Weights of a small GPT-style language model, trained from scratch on English Wikipedia.
Size: 10 layers, 2.21M parameters.
Architecture: RMSNorm before each block, no biases in attention or MLP, local attention windows, shifted keys, gated attention, value embeddings, learned residual scales, capped logits.
Training: a variant of Adam for these matrices, 158M tokens, 5216 steps.
Each number is 128 + 24 x the weight over its row's rms, rounded and kept within 0 to 255. Layers, rows and columns count from 0. The size above them is the row's rms in percent of the matrix's.

# layer 2 attention query, 192x96, rms 0.114, rows 73-144, columns 0-95
size [125 114 109 110 112  92 104 119 102 102 107 111  97  69 105 109  96  93 114 109 103  96  98 112  95  67 116  94 105 127  84  92 121  98  97 116  75  94  77 119 108  90  95  47 101 106  59 130 101  97 100 124 121 105  76 133 129 105 124  93 116 114 106 100 112 118 108  83  96  99  90  86]
[[ 81 133 155 131 116 131  95 141 175 139 135 100 138 127 154 111 157 124 143 114 150 105 166 143 162 120 146 139 130 124 133 126 106 136 106  94 116 134 138 131 144  74 133 180 143 155 120 120 128 109 171  95 151  78 113  98  97  95 176 125 104 138 119 111 135 146 142 116 110 121  95 122 134 131 125 175 125 152 107  70 101 158  78 138 115 132 107 175 118 108 138 129 124 101  98 141]
 [165 138  90 138  85 143 133 122 125 131 102 150 168  84 158 134  91 165 124 132 103 136 113 121  96 118  77 106  85 137 108 125 128 153 138 155 118 126 128 131 141 155 135 111 108  90  96 134 126 103 109 147 109 136 131 134 127 137 100 131 184 124 114 151 160 160 146 135 178 135  99 143 116 142 181 149  89 137 125 134 115 129 123 137 160 153 150 160  78 114  91 139 176 146 108 128]
 [ 85 110 167 163 135 168 124  79 111 118 149 143 158 122 126 106 156 128  84 126 143 123 151 105 152 158 132 175 150 147 128 133 147 113 141 104 127 159 142 162 156 104 140 173 139 138 120 120 102 120 120 105 128 121 116  98 137 119 138 121  90 136 163 145 143 105 125 158 140 125  93 104 139 129  81 131  96 104 131 189 117 176 107 111 117 115  86 129  88 144 148 127 154  99 165 110]
 [123  93 125 153 160 138 155 144 134 136 160 179 153 132  84 113 130 118 164 121 110 115 165 124 161 156 116  95 107 186 144 116 174 118 154 113 121 132 122 129 115 139 115 163 111 140 140 102 134 147 106 138 133 155  77 141 133 140 105 103 121 158 159 154 149 108 120 118 109 151 142  95 143 101 110 145 131  85 135 146 152 127 110 126  92 131 135 105  84 134 131 152 119  50 156 114]
 [ 75 140 147 135 138 131 174 115 111  96 153 119 128 139 104 143 151 120  70 123 155 143 123 119 146 102 132 162 148  64 139 126 127 122 143  78 130 159 126  68 129 105 151 122 198 107 177 133 154 138 166 124 140 137 166 106 161 116 138 131 116 130  95 152 108 146 134 111 116 114 137 141 146 124 106 120 123 132 136 135 113 162 119 135 159 148 100 109 104 134 171 163 109 128 112 119]
 [104 169 129 150 113 129 126  90 113 133 140 101 152 130 125 124 132 118  93 162 171 166 103 117 175 174  97 157 116 145 147 124 122 156 129 149 144 103 116 115 115  92 134  89 103  76 125 137 121 133 173 122 115  97  95 132 153 116 116 162 121 105 136 129 163 133 132 138 116 116 126  81 128 151 126 123 116 158 162 128 111 141 118  84 158 126 135 141  90 145 149 100 115  68 166 163]
 [121 135 162 152 158 154 144 111 144 155 166 176 122 116 115 104 160 113 163 124 101 104 152 134 109 126 124 151 159 133  91 132 148 105 147  98 146 150 118 115 151 170  98 182 142 148 128 113 123 141 115 105 138 138 126 111 110 140 151  89 121 146 160 149  84  77 124 145 144 171 176 131 118 134  74 109 127 100 145 157 124 147 107 141 120 129  92 108 139 123 185 154 110 135 135 115]
 [135 132 130 122 141 137  93 133 145 124 115 117 112 132 134 128 132 115 137 148 107 125 119 110  99 158 143 197 153 129 105 162 148 130  92 152 112 122 114  96 127 108  70  96  91 125 106 132 133 135 126 139 111  93 167 145  87 122 135 177 102 149 155 147 157  84 126 154 142 124 126  85 101 146 112 101 120 168 160 187 142 108 153 161 111 160 117 126 140 138 151 132 108 136 185 132]
 [129 120 153 143  93 125 164 129  98 155 180 131 127  74  96  81 122  82 111 128 114 112 158 179 106 128 105 130 124 164  98 142 123 116 117 121 115 142 107 146 153 163 135 192 153 137 141 141 177 112 135 111 110 113  98 101 145 171 118  80 116 140  85 120 154 134  87 120 123 138 170 119 115 147 105 132 151 156 129 121 125 112 130 134 154 135 133 126 106 108 118  95 137 157 135 120]
 [ 90 136 126 156 120 168 130 104 131  98 166 154 132 130 115 139 129 169 136 113 132 130 112  84 128 160 137 165 120 110  91 158 148 150 148 120 116 137 149 136 121 111 124 155 138  86 146 102  42 139 158 133 122 146 124 111 109 136 135 122 111 100 153 119 121 143 136 136 159 170 132 108 119 123 131  76 117 128 122 179 111 149 112  97 110 150 114 111  80 122 163 191 141 108 133 128]
 [ 53 137 119 131 142 131 164 137 117  94 128 149  80 137  91 109 130 134 103 114 126  94 150 122 103 114 119 159 134 126 103 166 124 112 149  92 127 132 116 132  97 112 101 155 175 105 161 115  58 104 163 121 113  83 147 105 126 136 121 131 129  87 123 127 122 127 107 101  95 136 189 113  85 133 106 112 132 138 118 158 126 117 135 138 149 132 106 103 133  96 144 135 110 123 125  89]
 [146 152 130 148 102 118 109  84 131 130 101 165 120 113 121 119 128 117 152 104 122 130  98 145 126 127 156 154 147 155 100  91 120 135 171 144 139 135 111 143 118  99 129 158 144 106  95  93 152 111  88 116 150 157 114 148 120 117 118 138 110 153 154  94  82 131 159 109 129 177 162 139 167 160 128 149 135 143 165  98 105 106 143 157 103  88 123 131 189 163 169 102 111 113 154 115]
 [142 120 126 107 122  99 113 132 110 149 110 101 149 155 155 145 120 128 130 135 142 140 130 130 148 103 139  69  96 130 182 104  93 142  94 164 126 129 149 164 136 114 176  78 103 167 117 136 172 100  99 117 140 130 115 142 147 143 135 113 133 136  96 121 160 166 145 127 121  74  72 135 121 132 158 167 136 100 115 118 136 140 150 107 135 103 151 125 129 143  82  85 139 120  94 146]
 [135 118 117 118  84 136 133 136 112 130 119 113 169  98 128 109 118 120  81 148 154 141 135 156 126 105  80  94  73 155 151 154 103 147 124 135 127 133 113 172 122 123 156  97 102 152 112 140 126  93 136 139  92  77 135 141 132 150 106 115 124 107 149 111 198 122 116 146 135 136  91  97 101 103 178 155 129 132 102 130 124 105 151 121 132 151 143 157 103 100  80 118 163 130 111 137]
 [104 127 120 122 117 135 157 137 104 107 130 168 163 165 101 132 125 115  77 136 174 171 113 159 121  80 107 147 122 132 171 120 147 132 161  96 157 157 128 134  83 100 142 113 161  69 150 134 130 143 157 138  99 119 158 150 149 136  92 112 133  70 144 117 162 143 137 141 117 129 117 139 155 125 142 114 138 125 128 148  92 133 144 150 127 126 134 141 126 148 136 138 112 132 204 135]
 [160 125 120 109 102 119 149 139 123  99 139 148 120 129 124 161 125 167 171 153 133 109  91 138  96 108 167 157 175 122  99 127  83 122  75 119 119 149 112 108 123 137 110 113 139 182 129 130 105 153 141 135 151 157 134 118  57 130 131 135 118 120  99 151 122 143 165 123 146 153  98 122 121 102 131  90 155 169 119 123 133  99 160 148  91 149 113 138 160 115 125 140 104 161 111  83]
 [114 159 137 119 109 135 140 133  67 154 142 107 143 130 144 133 145 120  95 146 165 172  87 141 131  72 131 138 132 112 170 108 112 133  77 105 131 116 149 124 148 117 174 112 120 124 109 189 163 142 136 162 108 130 120 106 155 124 103 137 156 141  94 118 159  93 135 146 160 121  87 126 145 150 146 123 136 134 167 137 100 138 171 105 133 119 125 128 140 152 124 163  99 125 179 124]
 [105 137 147 122 123 126 163  87  81 120 143 131 134 131 128 117 128 143  80 128 183 163 115 128 162 150  81 188 110 142 138 143 109 144 118 102 164 131 143 137 162 150 157 103 144 142 135 142 163 114 128 161 128 200  78 128 154 141 105 136 103 100 116 145 171 118 136 101 109 105 151 113 158 123 136 101 112 120 134 142 141 163 137 109 133 141 130 118 120 153 117 118 181 132 117 105]
 [124 116 119 116 104 129 147 100 126 106 157 151  99 169  96 140 142 118 146 115 144 142 125 138 134  92 121 178 144 126 152  97 137 109 170  74 146 133 137 134 117 148 104 105 162 106 116 118 139 122 138 127 135 175 117 147 154 139 110 127  96  95 121 119 118 117 174 104 100 123 156 149 159 107 114  81 162  87 158 113 123 139 154 200  89 117 129 105 154 141 135 110 109 114 175 110]
 [166 145 125 138 124 130 132 131 109 153 142 101 182  70 150 155 120 142 150 157 117 133  84 116 132 170 137  90 158 148 106 130 116 143  92 178 113 110 127 105 152 157 148 138  93 136 124 133 137 127 114 130 145 152  96 106 108 104 137 141 156 161 105 154 156 150 104 160 187 144  83 119 119 104 143 132 115 141 134 141 137 112 106  88 103 140 117 174  89 115 116 119 168 102 124 131]
 [153 128 137 138  77 152 127  99 147 148 165 110 122  88 142 128 143 106 176 126 129 119 111 118 115 149 130 155 138 139 115 148 129 133 125 122 146 120 138 164 164 165 128 165  89 144 107 150  90 129 137 116  94 110 123  75 151 134 154  92 119 122 132 110 113  93 123 171 183 178 119 117  83 120 129  71 147 114 129 127 117 147 111 101 123 126 125 148 118  76  90 118 117 135 164 150]
 [110 144 148 125 106 109 135 126 118 101 135  90  95  99 160 131 132 144 140 132 100 110 156 140 118 100 130  70  95 143 123 151 105 128 121 123 139  99 168 121 151 183 169 145 131 108 136 102 152  72 117 133 139 124 126 110 130 175 124  79 151 135  82 126 115 118 120 123 148 159 152 100 134  99 108 145 123 129  81 112  90 130 112 124 101 158 114  54 151 107 126 129 121 148 149 120]
 [122 134 136  94 162 139 141  87 105 128 166 177 138 143 141 121 128 141 126 111 120 124 145 124  91  58 136 150 161 123 103 154 150 128 140 120 165 148 139 115 129 128 152 139 178  88 150 132 101  93  96 115  87 111 161 153  75 134 121  79 114 109 106 166 138 108 127 155 160 137 146 116 115 120 123  98 146 146 103 184 106 122 148 155 133 137 116 134 123 134 165 150 155 145 123 133]
 [109 144  84 142  95 118 143 106 154 120 160  88 131 139 148 162 134 158 108 145  82 130 151 135 168 110 114 110 118 140 174 160 124 137 136  88 168 113 172 150 155 169 107  96 150  85 156 146 113 125 122 118 123 108 136 121 172 134  99 139 171 143 124  99 123 103 118 178 167 106 122 116 154 120 105 135 122 116 123 104  97 167 116 102 127 128 112 105  83 146 124  99 119 147 138 137]
 [156 110 116 121  86 111 123 149 146 119  81 122 113 103 134 180 112  95 148 102  98 132 155  76 113 159 153 117  91 129 116 141 117 149 127 157 150 110 130 112 124 125 152  99 102  93 147 130 125  96  83 150 131 115 127 180 106 118 172 109 156 152 103 146 107 133 112 127  97 136 122 139 124 193  99 116 127  96 131 121 152  89 101 116 155 119 127 172 152 104 131 137 101 106 110 144]
 [154 127 157 152 134 153 111 127 125 119 150 161 115 132 156 115 154 101 118 148 163 187 153 115 124  92 135 140 107 104  71  99 135 133 152 144 109 161  79 119 128 109 130 156 103 161  88  80 122 162 113 147 121 142 172 107 133 136 142 138 107 129 176 118 151 107 134  84 118 166 120  98  94 133 143 123 126 120 165 163 132 135 110  94 109 122 137 141 148 142 137 121 149 154 144  80]
 [ 94 153 133 164  99 148 157 104 145 127 145  90 126 126 149 135 166 134 106 158 131 142 114 159 159 106 104 109 123  81 137 133  93 101 119  69 129 129 155 151 141 146 114 112 147 105 133 132 115 153 142  96 127 145 151  76 154  82 118 113 139 129 122 123 116 133 130 153 174 109  98 109 105  92 107 132 109 122 120 126  74 160 142 109 104 144 104 110  97 162 130  91 129 141 180 101]
 [146  96 114  92 156 130  79 185 133 140 106 183 120 137 115 104  89 103 145  97 143 119 158 110 111 127 155 117 136 156 122 108 174 157 157 168 133 125  86 116 121 101 148 122 105 148 116 104 116  97 124 133 123  92 109 162 103 179 146 131  95 139 130 135 152 131 132  89  80 148 142 155 117 160 146 118 148 133 130 133 154  95 110 140 124 108 164 134 157 127 136 148 118 138  89 134]
 [141 131 159 141  89 165 115 102 145 147 131  92 152 108 155 129 149 129 122 153 155 117 112 134 143 124 156 124 121  97 137  91  92  95 165  87 138  85 113 165 112 109 130 142 138 144 132 108 146 161  96  86  98 131 154 112 141  91 135 143 118 131 107  86 121 200 144 128 131 142  73 140  97 107 130 132 126 115 145  92  82 155 124 152 126 152 104 147 124 162 143 114 145 102 154 128]
 [105 156 156 167  65 140 135  82 134 121 147  97 135 110 169 118 176 129 108 137 151 158 131 134 147 114 104 111 115  99 106 138  89 105 156  81 144 129 166 140 150 105 137 116 145 118 140 138 129 148 104 103 120 135 187 112 148  76 117 126 135 138 120 120 148 140 110 146 160 115  84  97 141 117 112 159 107 118 141 124  93 150 112  86 125 141  99 122 104 136 146  86 142 148 147  97]
 [112 145 138 151 105 140 166  91 120 139 140  81 159 108 165 123 162 135 122 161 119 121  79 128 142 112 114 167 161 145 112 145  95 106 117 122 130 114 150 135 140 151  95 111 145 129 155 112 129 127 139 114 133 133 150  93 121 102  92 125 153  86 116 101 108 131 155 186 157  92  94 124 112  94 125 149 122  97 104 141  90 153 152 136 152 152 110  90  79 139 124  89 148 118 143 165]
 [114 111 113  62 121  90 122 114 152 172 119  87 101  97  92 160  93 120 131  72  64 132 130  92 115 120 116  65 120 149 120 149 137 138 104 157 138  86 124 137 107 131 149 130 137 101 172 143 133  93 138 156 152 118 111 161 136 144 148 122 138 144 101 136 136 109 127 104 132 132 133 124 121 130 131  98 154 155 122  98 141 110 116 157 125 119 151 120 161 121 113  88 121 105 102 155]
 [154 120  83  82 151 115 103 197 128 143  98 146 101 125  76 130  84 132 145  94 111 129 107 121  94 147 134 122 145 146 117 105 148 150 147 162 137 120 103  95 100 135 133 145  94 122 138 138 134 138 139 159 133 147 115 162 123 150 137 128 130 151 112 139 132 152 142 113  94 130 163 134 126 142 142  97 137 148 142 133 174  75 122 140 153 111 157 146 155  89 100 180 104 126  81 134]
 [124 148 175 156 112 139 156  90 120 115 183 105 165 122 149 104 179 125 102 158 153 121 127 122 169 129 108 116 145 139 127 141  95 105 149 100 148 143 138 138 138 155 117 137 155 144 163 108 127 130 111  99 132 152 146  94 153  97 115 117 110 121 142 140 116 112 166 165 132 116  89 116 120  83 111 168 113 106 134 124  72 172 128 117 113 137  88  94  89 139 172 108 140 136 135 132]
 [110 147 147 126 125 132 166 115 134  84  86 133 125 118 119  92 137 137 108 197 127  88  43 131  93 107 131 173 141 159 130 112 132  89 117  99 121 137 103 100 118 143 110 130 155 112 147 154 146 153 168 117 103 141 125 107 146  83 108 142 129 101 144 149 142 178 136 136 124 113 115  90 111  91 159 156 103 151  97 115 136 123 138 148 127 111 115 111 112 127  99 135 128 132 107 123]
 [160 110 147 129 160 123 139 161 105 113 154 109 191 111  97 128 131  87 124 118 142 143 173 136 149 156  90 108 155 106 146 166 126 124 130 147 130  91 119 125 153 172 132 128 132 184 158 128 175  97 154 132 146  95 139 126 122 194 133 107 142  95 135 131 142 113 108 137 148 117 148 139 132 126 118 112 177 105 101 154 123 137 117 158  83 148 140 143  98 137 157 119 155 140 141 145]
 [122 118 113 121 134 141 128 130 104 134  78 137  64 153 127 107  96 178 113 119 169 114 114 141 136 146  99  98 137  83 138 118 130 126 182 134 146 158 129 129 138  89 125  95 117 133  64 159 131 180 134 104 112 109 128 123 142 108 129 128 139 116  80 129 170 109 108 112 110 138 134 152 132 164 116 174 124 106 124 129 162 109 175 129 156 123 139 144 117 114 115 179 131 148 123 126]
 [117  98 139 132 146 132 144 152 120 148 204 152 169 121 136 109 135 129 118 106  92 121 168  95 140 129 150 113 143  46 172 117 111 125 175 136 110 126  87 142  92 134 113 102 136  97 121  95  98 106 132 131 172 139 114 125  84 119 127 119 128 165 156 110 112 110  78 135 142 104  83 121 145 140 124 139 144 142 133 136 109 164 114 169 135 127 134 125 130 143 138 147 123 111 140 143]
 [161 159 108 117 119 158  72 112 115 145 104 165 119 118  79 155 128  82 142 115 104 157 134 108 122 128 125 167  84 153 138 107 122 122  76 130 155 156 134 140 131 192 112 136 112 126 103 161 154  89 129 144 131 118 100 118 138 134 114 133 133  86  75 107 114 139 167 126 113 128 124 124 142 128 126 106 125  82 110 171 100 125 138 147 152 123 107 129  97 135 153 105  99  93 139 148]
 [109 141  88 155 102 111 126 121 146 104 110 103 130  98 147 122 127 151 132 128 108 113  68 119 115 137 134 129  77 158 104 147 103 121  66  94 132 146 158 109  78 152 153 123  96  86 140 142  92 113 135 148 127 178 120 137  98  84 145 153 144 109 124 138  91 136 166 154 140 106 122 108 159 132 140 109 138 130 126  85 138 121 116 111 151 133 128 171 132 153 112 121  86 162 119 105]
 [113 158 152 169  99 121 112 117 104 139 111 183  79 136 107 131 133 140 162 134 121 154 118 140  95 134 136 143 134 152 140 150 164 100  76  93 143 159 107  79  85 139 113 125 132 117 115 160  92 107  99 145 138  88 128 128 159 110 156 127 137 192 151  75 141 140  88 166 148 139 162 125 143 145 155 134 104 117 122 132 149 151 103 109 122 139 131 127 121 153 123 118 112 154 134 118]
 [130 139 131 102 127 131 105 139  97 119 110 127 126 111 130 123 122  92  98 156 129 132 127  81 114 119 128 156 146 133 123 126 125 116  79 144 118 141 157 144 147 195 124 163 141 196 121 117 214 131 166 135 117 133  95 147  97 149 125  90 151  71  93 121  96 120 165 132 127 106 135 134 111 107 111 119 134 163 126 131 141 130 158 164 123 183 129 123 122 109 143 132 121 111 110 127]
 [133 146 114 114 106 113 110 127 126 145  68 156 127 155 106 132 128 124 149 113 108  80  99 147 149 152 159 122 148 150 145  75 105 147  99  78 157  93 100 115  89 139 170 153 123 116 177 155 114 118 115 132 119 116 121 142 136 105 117 152  85 113 117 106 141 168 126 115  89 135 139 178 119 104 161 125 100 115 121 112 116 127 107 123 125 154 118  86 121 108 107 170 121  82 112 118]
 [132 109 127 158 124 121 126 145 130  83  62 169 152 119 132 117 128 127 156 169 142 107 122 163 135 123 135 193 148 137 130 117 144 103 129 173  81 104  93 145 107  84 134 151 163 147 116 126 139 124 154 105 106 118 143 130 134 152 128 102 140 134 176 107 121 178 147 119 156 142 139 159 115 140 159 118 124 117  82 116 152 113 127 134 107 140 130 115 150 140  58 142 128 111 111 104]
 [157 120 136 136 122 150 114 113 140 113 147 153 155 163  99 105 139 103 131 122 123 137 138 123 126 112 149  66  89 109 128 115 148 123 101  93 132 113 128 101  83 136 152 131 123 108  94 103 158  87 171 115 124 127 137 109 166 197 174 110 129 137 127 141  89 115 109 106 114 146 144 120  93 155 130 120 131 117 118 177 121 130 124  97 101 178 129 125 152 187 135  99 157 105 126 142]
 [ 84 155 153 103 121 122 112  84 137 147 119 112  87 127 130 131 139 127 132 149  92 136 107  90  82  99 181 116 149 155 130  99 142 120  96 121 114 143 136  86  91 140 133 104 129 133 117 103 173 182 101 139 113 149  73 152 116 118 128 128 128  84 109 124  72 162 123 132 121 143 127 114  90 117 130 114 106 114 171 141 126 116 149 147 146 128 136  91 136 121 144 169 145  97 128 152]
 [147 128 140 163 141 103 152 112 100  79  94 154 115 126 107  97 136 133 148 142 140 101 112 168 153 119 149 212 135 144 120 126 150 110 133 130  87 126 110 147 144  75 139 166 159 141  63 107 134 137 167 109  86 116 129 110 134 146 135 133 134 100 189 132 123 124 133 103 141 127 168 129 120 108 145 132 109 150 114 130 140 137 117 101  84 122 136 102 144 145 102 147 144 118 149 137]
 [140 159 117 130  98 135  95 140 131 143  89 124 120 113 138 140 124 169 149 115 153 108  58 126  78 165 144 154  70 134 102 106 114 132 116 132 124 105 162 126 123 118 164 133 105 161 168 142 109 133 172 135 124 174  89 144  98 111  98 127 122 108  93 112  98 161 124 142 129 170 147 142  93 134 136  95 113  88 109 130 136  93 135  98 145 131 112 125 129 128 101 139 108 101  98 133]
 [126 147 109 141 155 135 123  75 137 122 155 115 115 117 155 144 146 125 142  63 130 128 120 123 136 104 127 175 104 160  91 137 137 145 128 132 126 167 149 111 170 127 138  93 120  88  91 108 108 142 173 133 164 137 144 144 123 162 129 104 118 138  68 139 110 105 141 130 169 147  87  88 131 141 117 134 110 125 139 172 136 114 103  80 110 132 149 124  78 134 127  86 111 118 123 100]
 [140 144 156 133 123 101 106 126 108  69 149 100 147 110 106 106 132 109 137  87 136 147 168 115  89 164 115 106  98 113 149 133 123 141 123 120 117 108 156 120  75 135 140 165 129 149 153 151 121 135 159 125 113 180 170 168 110 142 127 102 124 135 101 146 114 129 109 113 121 152 127 130  79 126 129 147 130 164 125  82 104 123  99 119  75 113 128 122 122 118 191 139 145  82 136 108]
 [121 133  84 130 146 156  89 143 150 123 109 172 163 146 150 122 122 146 108 107 137  91 117 126 140 153 164 101 107 178 124 113  90 166 147 155 116 117 103 178 116 141 148 135 140 114 120 107 126  83 154 114 158 126  94 119 139 151 107 116 105 119  99 127 131 106 169 117  86 156  92 117 149 109 129 168 110  80 114 115 118 125 101 144 141 159 114 118 113 142 132 137  97  65 108 126]
 [102 111 142 122 158 126 144 122 125 140 162  66 135 110 155 123 133 119 121 168 109 149 100 154  64 124 117 116 116 145  81 133 140 102  88 148 118 146 147  88 130 144 123  94 143 128 117 119 160 102 144 121 122 177  76 153  75 116 135 124 172 100 112 146  68 110 112 133 161 107 152 116 117 140 124  92 161 129  91 137 139 110 159 145 142 120 135 126 133 117 115 122 135 120 103 155]
 [135 146  93 144 128  98 153 123 126 136  84  93 105 139 156 152 124 140 133 138 174 126 101  81 148 141 102 141 150 154 139 124 140 129 158 118 118 121 143 109 126 158  90 150 100  95 154 102 117 185 163 140 143 128 162 101 159 152 114 113 127 138 159 122 153 122 165 156 118 104  90 119 142 137 123 123 125 162 178 101 136 116 132 129 170 107 136 146 143 156  84 135 132 200 124 124]
 [126 161 127 161 115 100 142 154 139 111 126 145 112 108  98 164 142 130 144 132 111 168 130 116 116 121  88 157  98 147 122 149 146 133 116 138 132 181 128 144 131 144 128 159 118 148 144 150 114 181  69 157 157 142 130 100 171 182 133 143 106 141 190 135 162 165 153 148 144 156 137  94 153 116 125 115 131 115 147 159 132 131 116 121  67 117 137 158 137 136 140 127 124 143 111 168]
 [ 84 137 109 116 118 119 151 140 122 173 186  67  93 139 133 155 113 141 128 100 100 140 140 129 108 112 102  83 114  85 115 120 111 116 104 105 154 121 163 129 122 161  99  66  94  84 120 103 110 120 118 133 114 122 109 153 156  96 133 149 145 142 103  93 109 130 131 128 152 110 144 119 150 164 123  96 153 141 163 114 115 147 112 152 129 125 135 149 119 119 118 105 112 157 183 140]
 [172 132 126 132  92 137 105 140 134  98  96 136 146 116 121  90 113 140 156  69 102 122 134 112  86 130 129  99  97 146 117 140  85 164 102 137 117 121 127 141  99 101 118 112  76 174  99 143 152 129  76 147 133 148 119 138 111 145 164 142 160 132 119 143 124 175 179 116 124 157  76 149 130 137 146 136 137 129 115 123  93 103 120 119 118 153 138 118 125 116 121 147 161 178  98 120]
 [144 146 140 163  72 163 141 123 126 136 126 123 149 119 164 131 118 168  95 138 139 132  90 112  99  77 138 147 145 166  98 104 116 127  94  94 118 107 129 118 158  82 111 124 129 141 112 124 134 114 128 109 128 122  92 111  98 149 140 116 156 116 125 127 130 151 130 128 128 113  84 103 172 142 160 121  98 187 141 164 108 136 117 135 106 153 120  76  99 125 157 161 113 175  93 117]
 [137 114 107 104 169  74 115 153 141  94 147 147 145 130 143 140 107 150 137 107 115 157 113 150 117 173 162 119  90 101 133 135 147 157 134 205 128 105 140 112 132 151 117 114 111  94 160 148 149 113 108 170 134 142 155 153 134 151 117 141 162 117 104 158 119 157 135 166 167 118 143 129  87 123 147 127 148  89 149 114 141 104 160 125 160 137 166 143 139 174 123 129 137 101 122 154]
 [164 147 132 141  77 134 117 147 132 141 100 103 157 106 101 128  92 128 140 109  87 128 114 103  76  90 143 119 143 154 109 156 164 173 130 144 120 120 117 105 115 127 101 120 109 168 118 145 155  99 129 136 117 129  76 156  76 174 164 140 172 162 135 129 140 141 147 127 110 116 112 132 153 135 155 113 129 146 104 173 111 104  86 151 136 155 139  99 114 117 132 155 122 160 108 142]
 [156 110 118 128  94 117 116 144 154 121  91 114 140 194 138 116  86 134 145 100 122 151 113  67  92 120 102 120 138 127 119 163 169 169  85 150 134 141 131 131 124  74 106 120  94 144 126 102 162 117 125 124 105 124 114 120 108 158 159 124 161 120 138 151 161 164 138 118 157 119  86 120 106 157 157 132 120 167 117 116 112 118 111 134 151 170 151 135 106  96 135 121 117 174 137 128]
 [119 112 179 146 128 153 151 101 126 138 176  92 123 146 162 133 157 120 116 134 185 133 155 109 167 103 100 159 157  96 152 123  88  98 131  93 124 141 126 146 122  86 134 165 141 112 107  93 112 134 109  85 143  63 134  96 143 116 131 122  77 125 141 102 106 123 108 131 117 110 137 106 146 147 115 138 105 106  99 126 117 162 116 103 123 109  90 131 122 133 134 145 179 123 129 120]
 [107 144 175 133 157 154 142 139 114 138 147 106 128 134 118 105 173 134 144 133 151 108 156 167 134 133 116 125 122 118 143 129  86  94 143  98 126 164 168 161 122 156 145 146 161 113 120 115  87 144 135  82 145 103 101  95 152 114 121 137  92 144 167  90  98 109 102 137 141 125 146 106 132 104 108 163 130 104  83 116 103 179 122 102 112 101  76 142 151 129  90 155 153 124 137 128]
 [142 128  70  90 119  93 119 125 142 138  80 121 105 104 112 133  94 160 140 131  82 137 118 142 107 116 115 107  96 117 113 127 146 162 109 168 120 124 134 135 110 166 143 105 102 152 113 158 150 146 156 190 151 140 130 123 150 162 108 142 190 126 113 128 105 152  78 118 137 158 128 134 110 160 163 130 126 127 123 151 147 111 155 126 132 107 160 118 145 113  90 103 133  82 155 110]
 [142 116  83  86 133 128 125 203 153 152  83 119 109 135 156 139 120 145 110 139  96 145 127 107 104  94 146 103 107  89 137 101 139 127 101 163 102 159 142 123  87 158 140 101 138 118 148 150 128 125 148 154 159 156 122 135 130 153 105 157 190 130 114 111 112 121 111 138 158 151 145 137 112 125 149 139 115 172 119 127 161 108 155 131 135 128 145 142 121 159  88  89 108 143 174 123]
 [168 129  86 113 115 118 109 143 137 131  98 105 127 106 125 139  76 142 125 129  79 150  99 115 104 143 131 129 140 137 112 148 155 174 105 174 132 115 119 101 122 147 106 114 102 132 143 135 131 109 126 196 109 136 129 173 106 152 155 130 186 125  93 151 154 143 134 140 131 127 102 143 110 142 156  82 115 117 154 160 140  85 141 175 154 148 180 130  96 115 139 147 116 134 138 121]
 [120 141 183 141 137 175 142 126 105 140 169 112 168 124 164 141 161 112 106 151 159 128 120 119 154 125 144 163 155 154 108 127  89 101 131  96 142 137 150 121 117 112 130 146 124 116 115 137 104 134 125 108 152  93 106 120 125 116 138 120  83 134 160 103 125 122 134 154 124  87 110 128 147 124 102 132 112  78 132 174  97 182  85 126  91 115  80 111 120 143 181 149 123 113 136  94]
 [124 138  85 110 129 122 119 139 125 163 110 142 130 118 134 129  81 124 122 131  91 153 115 144  80 121 125 109 117 126 166 130 121 136  95 109 120 131 126 138 114 185  87  94  83 126  99 152  99 156 100 156 143 115  88 162 146 142  97 150 169 165 112 113 129 158 108 118  97  90 138 155 115 173 153  83 120 133 140 149 106 121 110 163 147 126 158 103 146  94 115 180 130 133 131 116]
 [139  78 109 110 125  81 144 125  90 142 145 147 130 135 115 184  95 117 148 133 129 165 140 138 109 146 118 116 123  96 114 131 147 125 101 162 164 166 126 150 130  88 111 169 107  91  67 118 135 142 119 125 106 142 151  77 157 145 146  87 158 108 181 126 115 129 132 162 113 123 118 121  84 169 153 125 164 113 129  97 127 130 114 114 136 105 146 124 154 122 108  98 122 118 143 119]
 [120 113 166 103 161 127 116 159 142 153 142 157 143 163 160 130 115 114 139  95 172 142 172 137 130 149 108 118 165 186 117 142 110 139 120 114 134 151 122  95 156  71 123 132 134  73 162 139 109 125 120  89 119  90 126 145 111  67 155 101 105 177 108 128 138 113 138 135 122 105 124 148 138 160  98 133 119 124 142 108 108 129 114 110  99 100 116 124  86 136 147 144 113 160 104 137]
 [141  95 138 136 148 139 157 124  99 102 176 161 173  91 153 135 104 121 104  95 121 126 164 140  83 124 123 136 133  91 102 117 133 126 158 177 121 107  84 109 144 119 122 123 119  82  98 116 110 107 100 110 128 122 134 122 155 101 136  99 104 138 141 123 153 113 119 157 122 102 111 195  84 133 139 124 174  88 132 152 123 140 125 154 126 129 138 159 143 122 119 186  94 119 121 128]
 [121 116 131  94 120 109 107 165 111  89 124 115 139 156 149 105 128 160 133 103 106 150 139 111 139 103 120  87  94 124 170 140 113 168  66 164 130 140 161 116 141 112 175 122 133 155 179 104 171 152 171 127 149 112 119 103 115 152 127 129 133  88 166 143  91 102  96 113 145 134 145 131 144 116 118 180 148  78  84 131 140 145 115 121 124 113 121 104 131 141 127 106 121 112 126 121]
 [129 146 132 136 140 137 107  79 129 109 166 156 152 113 143 121 110 108 197 115 130 117 115 130 113 157 119 134 133 138  92 150  88 109 133 119 103 132 106 128 115 145  93 164 123  93 100 155 109 107  88 145 128 113 150 140 107  98 130  99 100 157 111 127 170 153 118 145 149  98  99 109 154 156 142 108 128  92 148 130  72 136  87 155  86 106 135 159 116 115 143 172 110 109 134  91]]